Weights of a small GPT-style language model, trained from scratch on English Wikipedia.
Size: width 640, MLP 2560 GELU, 69.6M parameters.
Each number is 128 + 32 x the weight over its row's rms, rounded and kept within 0 to 255. Layers, rows and columns count from 0. Numbers have three digits each. The size before them is the row's rms in percent of the matrix's.

# up: layer 4 MLP up, 2560x640, rms 0.0255, rows 1743-1759, columns 240-319
# down: layer 4 MLP down (transposed), 2560x640, rms 0.0223, rows 1743-1758, columns 240-319
up1743 101:059151127089131173092098095124111043114141139069164130151070104122096140088110181138218118121165135122180087128113120102126105089091120113124151164121166116066120104149102121164156110117125076138184103157110081195116091129070131129112096108
down1743 094:154147128189160147137157186167109143107119122094209113137106129124156200081085093120130158084117131127123130160160079106132115103197154135120105162138109174116076123119110173175087128105120111122139138089174151107121099118112095149166165109
up1744 093:122150081197093162057146145126180163110153153161142096139093090144137099104184179125116126072172052062081198205150112112132139151139115115131080102072137110175178172065078131135062117119147112163175146146166113091138149139124085165121131122
down1744 088:111116130153129082088102142125146175097108129096108139112098108209126083129064150062156154171085107121187086138044096092162121152139099166118110143156115112109168137152126154101112106116148111106146099129096117084028163111119146129068162150
up1745 100:126143078192080113122120179187161078074089125151203105114202166138147140149174140116200123122152156135111150168109108118108165133108153169127126154158168110121090121136182137113148160144118096182043124146144176145127156143116076145199196131
down1745 103:155113127140112105149000105164182097172154162150158127049108101138162118117163115043112136114124159141125085127085203107139133172158087146138093177108128179143049147162136096146091075185099135161089122117130180073142102156131111070109099115
up1746 095:138114201127087116142129123135121159155132144134142094153086088159147100136117118115196152111108081155129156127082155185107160170055140085131166114132164104121091131106136104066181090144158111125128119131151085168140127179144139192243145104
down1746 099:133077188059151078115171152136134103132158097116140156137201081118120137165114137123145083157170096139158172109139132107119181059126078152181140129135154127106138193143098152081127168152061158100147113104130159072139136109090143120147130137
up1747 092:173099118154189131043211136090100090080078187134167185168162132177131159150172159127152102114172122084153145161092193138155115139122142093146126162110126095129167108185136070149140115141105119162092135121144187121095137172107084145149122146
down1747 084:139115116193101132175125160152130174147130122135123141107174117106074107133109125129120133133153182180160126098165126119111132135173084122126130093121158122120061090087106206163169128076122042155113167187150113116169148097126152086162071086
up1748 111:133121148149058160196101208142151155171114115112110161195135168137122105135146106091164099094175120121157185125137146089155104100137132194097127101125091149134133131155058121148138133121156080130112129139096172145150115148118147160158078091
down1748 116:212102157169082145152108127107106107145047135112102105116168171164103105085114090039115154113150186089123134122105134125131096115116118064177127112084147116124139079069144074155151127158165114103162120161106089123111119111168083128146151147
up1749 099:103075143144113096140110127097092156179145075140152161149150100105196148101202218072126074053116123120167085140119108087148185147116136159109114116106100125130113099140168145126177117140052108157075152141142065166161160133164099165039047122
down1749 090:083101143094099133111109112156137141122102084156116068085141131089102198153106097119157088113131098110139122068201163132135149094146133108193157150148108174091077080147160108216116165094103128111113139100154149122097103158162123146140119156
up1750 092:160123130089172085121210137183111161106151089150102170177126122126131094100122124040137162104122159137153083140149129130144111113103102137103166126112127078134157081092107087162124086123145124128162141173050154153111102128089100156098165107
down1750 092:061093164167145151160183138108121136108103175129152143119173144161097148170160158146100133160103159095141090107123166179189133106136151101160081159135098110062171167147144124135147167165099129159105130175127123099106103118185169121135177161
up1751 101:138085144080119127114089126174151129107186149102179165117208119058130141152131139114152128108173121129158096126089151081127078142073106065109111056095143170064138133119104137134117149114143126170151109167112075130163168120038173144155162144
down1751 101:117163105125113148154099196119127113138142156118086081133092203174130171142179107109111136089186129136156066104093149143116100153121144171132156147103096094163080132142104147115152189196158134198189145179104168110081153058156117085166128132
up1752 110:166112083147081102145127097126127163099197171170114103115145138122149114110135195083143126094143151121180134135076176100118117156121107133068209123077116086098072175144143095147133180046128100148174117115136079167137101145121130108125118112
down1752 103:073150131097095144066140126105161150109082125146176191164160118122129111107156127193119104144168150129124180139111106135172170130158094129137179109109131107073121092094125129102177161086152114123156156177130138126122080117110170072106088167
up1753 100:145064121106106099112133159189147105107170162145123066168150104143103138097134180088118207052106162106125199089066142173175124162107076094112175119159135110126128140146214092128129106113098099080115100113021041167158192186170155127055181155
down1753 096:182169088090133048161173104173088169107160150133080168126151196150123130161133121076137048156155152139133106124163148146136103131161142114217075183143129095110087091192103151154154116056112102049120109120105118174152100164115111207136107161
up1754 101:131120125145204153106163139088065130126081144125109111188148145152130138077107158119089109126168129105152168131125165095150097149090188162158110082138136082162156111163159129164108168204110064181130150148082150178130087203104066182109057153
down1754 103:098068090100152142115111081150126111143117166162166117102163107106085132098081173124137108128133121082148091118146163135104103170177123127112136135108150176157102151100082146128058199153107142131131114155128174158145094129129088124077139039
up1755 106:082066185158190106104131114151121108093161194194174102168163092126090132142131146145169159131158128150132141182127165108091134132179123099124185121141094066116160116138090082155121113152128103089191081147131147139185117158189109170120157129
down1755 102:145148143172071121095108127163132104169134123108138155130122112136097118119137087255134130092171133129095156180146142172160129104157101175130138131105093136141107141080137158128124129107185107149136149126079146111149121123106121108104102127
up1756 095:087157100139149079121156168141101146139131138147136182120117124071146136152119125128130095115114104054167126120085122122138196143141150097083152107132140154138196136094154110095137070108133083151141132104157121161173183126076125109154150124
down1756 093:111084066153137117120126138153102158139132157122142148160159209145089144160155090073139142210110165151116126162138163123166115104092088117075104144174159124127125062093088124165136115077132115071088112103152172085107183069118149144126116129
up1757 102:104147105114173101105112134153151153126142125141125070163027130144128135131082127070125141085140130110136085180094180131155149132100087110165105064147138070108192134110041148113112169112109120146094115139147137096139119134133120139161147114
down1757 106:080122132105138163161136119093155093156177120105111101145066188082102117133083160087125147062140181111127142152116126114078157173166148091145127156075137110144123136128099136045156125149129156149166108175105107122169096131132132068142090051
up1758 090:112169123069133130164138146140095146063160137121112139084120195133143168137101131114125132167119125123123046141122161096153181140137217119119110149137137141161154116189105142102107110131107112106137116150104142194059090144101136158122167152
down1758 091:115162155123073146072121070154070080180083044168119167122128133171172143081127138085118165058123107104160162140100178105143120109121083123112127081131118123111113120135114137147165126128189126153123093106143113083130130076132073043092155105
up1759 103:072159128175135132131129100125141165063179158133135129146149166141152179067151150133143131067180138124091117121102163166141111153195165103131140139125107146086124100090093154108131146125132135142130128119084131173107100146097147116118130102